config.yaml
init: "uniform"
beta1: 0.9
warmup_steps: 273
train_tokens: 125700000
Each number is 500 + 40 x the weight over its row's rms, rounded and kept within 0 to 999. Layers, rows and columns count from 0. Numbers have three digits each. The size before them is the row's rms in percent of the matrix's.

# layer 11 MLP up, 384x64, rms 0.196, rows 106-127, columns 0-63
095:506485461567437487497503468520511529549520471483513510440508446469514513540469458543509448516520524487558523501588593530521470541538550533549467509456447587440518530476463456517510513529597550
114:538496520453537536498427508460467497506534415426488538534554486493462566485463511471532506475440508520552465526491496489505460533515499510470574464468524586589452538467470517505427464571493559
107:539542490449463478490452443390534517582484504520494476558505460448462434527454531537551498433418527491487506510415493476531507568499488518520515518497436440484482568505464519489469495453472515
110:425524532468477471554493556494466500539498380552506497553524480506513516477416482512544501424492506471543529502508461538543504555556454507519522471439484486419538583465490470553478469469541502
134:483495404492472477585474431484451533552482461489541473507453498485528486579510481477500511540418552474513509569506467470539532553543480526473504535492491506458551444534448441480496549589489451
098:536569485524533481566518484564446543515482508487481532470464478494511564542432513511450521449493567527566468486546556474497571503522439585465457444494441546496530441473486518497548563482466502
084:489533512558531484480455542505506556483446529416486488509542450521541512535459490457481546493407489406476498462516531532544474537546458466578572501465499449507506454468440530535498533510583473
099:539533510486460539546527491506484495482425439467440417592578522529500493555508490513484501494477416590490492451429532467565542489503444515521503502488428512556490529524490546465485482495449511
117:411580483499512467544520500472482546510487439470516584517498498548548530542446476499520565540493519557530490493499567436517456512469493551468498455548499485508507637496465476553470507496464535
098:538470565501529458551482508467500522551447433477448536472509384413485492479455559560482463539523489416520530511578462504547531484461520528527501505501461481531489563470520504553475445484470496
122:475464466470561456509452482391497543501503500485431502565471378476469537540438567447550553487478489451558488491530539482502520479451511521474476450489525474450502525522483446490465516459537478
095:442484481474516423473518493526518524504465492494431528495554486546548542513495473507547514559516472448502469523459495471541457428547425512496478459493607489531551524518499376529437537500463514
104:530467532505511505489521497528507520374474493443491509553589445535550561598464501497472471461476475509560508507442494508518558385528510555517510456458524510473537520521493499527441492468490498
107:517560464455501444526502508462498509510514490490432512447453494443488484515491522509498492504479425540480495489406643535523518454473482548529456451472437479437538568523494523499468581531510497
106:618486517509551491527512479489572511478487510514489401535480447554488591557453546504527465446506476541422512509539476514538507532502471515507448471482444489512557521497480519533499536399497473
084:472506461506559506448499497512476556482448508463534475464591504439477526419480504569528523558488502548522502512547528515526571471581524441414462534526437573577488500510493491533516506521496533
080:536504504511494502417484478434513503539447535448473536582476478561508508473569522471530484464440465495488480523553542469519554505456505451501460519564398502518575488448469494487413491493568504
090:518589507544599514571521440548565520519561451577495543497454467446524497508439495473553495465451437458507475499523478489461454517497465514488528495491512515489543501509459528579530572477512551
087:556520481512548486521417465493526497600457481518476514509467574479544507489470511512588466549480499498439438511520475510540580559422477508424486454495521483483521491581502476491551466478525548
086:483480439575559451497504537512528513563526549564478506468510441495481566468508544485509534553528444477495481507534550469458585536465472458557496458509481530486528605497519480570489543546442476
103:552544531476488504497461521440518506495479521440521476557523417476488513571455506526575476442438480509415457492473555506494574461479504585551475477463546552443573511494510462509473524539518525
121:464481433475491492514514501500461513508464537512478525498466416502529603512522536460495393441436534448440518543470509465499547591524459565498485536471449487448525490565496472523452533475501520
# layer 11 MLP down (transposed), 384x64, rms 0.166, rows 106-126, columns 0-63
096:480535491538480492529490447513591514567475513564542440477512472512498482456529471551506535463506561445482517460432459465533567502486444511398489475513509492491440510432491505615496535486523502
113:440493554495546540483571470440519537403493552496441565541480478428558519496555573463490481523558551514435495494554501464516548477508561511492482481512474519561521488502456523481533539570503481
105:473485478534546505476516461447509433539482463508458452504492476458559445543506580524543538556553455506436462527540481591523502460441564475491464504519465457450542532525510426528551539540539486
112:548519560447481507570516530441503560507495509461522499486436538487549565571495455395449562551452516444472461498535459424520496486468497436482428498544499478522503494549455519502525522508532502
140:416542531484510509482523518559500490493484503461609443522494625510479513529489429475489538528503499542472514465469477520539517476515533437475509531470487474607473490425547468522519453457475475
095:454511525447517526433504444462493539458510494447470526542549529436454514510479539482529521553567463521443546490519483530488530529556489592511500445502521461451503440452566559582477573507508486
091:517466482468386462475490531525515547439465524469471525492542538538514506519565554481452503499543503479460506454503509500457476425502463518485458402473506571394504458457450525508517528511452453
101:475499474504473527487511445614482483470479568523439452541538509525478493457519537440480532502437524540459562443535437511556525484523444484510517511518516502530497523571440533464513528502434400
116:533490473469486564457494482486451516565554472530584513469470521487457517489459432561498524562467505551543532447538550420491497540499466579538488451530488552529424445524478455482557513525471513
103:474510465547431515484451500429450460507523527515443548523543494561477508456597547515436430430465550448483496473527482494515501525408514504514551522517521442532488556492544521496569502541493537
112:459489572523417463440541495485539535493442449542536499511492428443460559508477509493486459495488489521465539539492535480410526577535518438516511513486564505519513510424527536440477550496477426
097:470486512502505476456591571467539507496525526509464504477555459529520462609501485514488449520546467475531449506469486538503464501633521426449477520503490455482513464495557420519454464500510523
103:449490501522492551404500488453499442465473517500546533474590486571443476510497432507513554522494477474496532462498486576521396500487534515536483430510513459453407455508478460516478539485465523
100:452501475476520533493471602459450588471500526535446581475474511502491472420474486477439479466458443551504485481441552510544506498508506494509564541524507455497495512518456524427454560416510482
100:469522479510517463495490487529491610518501473441480516498502460531535525570534523501557433495569555541501475510433508485540499611537558534523477534492558491427456555485479469509470530485466424
084:544479514497418445508472482508426499550456445520513476563471534463555469535508526472464485430525434475546586527525527508500474498519539435455508501511519583483498555454521523494589533448457476
084:510473491477479450436478448510531519459564500502546488528500503593506506469460426519479509560518509520491497466492518495454486502524499498427486456527445533487429406517434465586579452521521430
096:489501477448519516537541490496467549527462552531526554464524490512499522446594548418399462541460471573539445484539492506456433472473515548471508469510454539502483478583549492499546549483481516
092:491495537541530450453509576442504462497474495578484458461523448462567543566497514533501449472448532512506430557487568530456501534537472463508499465497471474449457474428603544527513534520498496
083:485455522511511415491525439422497438515563431536460466549512460515503479543545550457522498433501418482446505480479481523553599495478538475468498523493487549441481499504464571532505459503479452
100:450495448492448542489508510504497497482577459469602506407484474463461528506405437529465497563514495500483516441477565581496558505505538533470533483490498494524484512594527507537530531463510460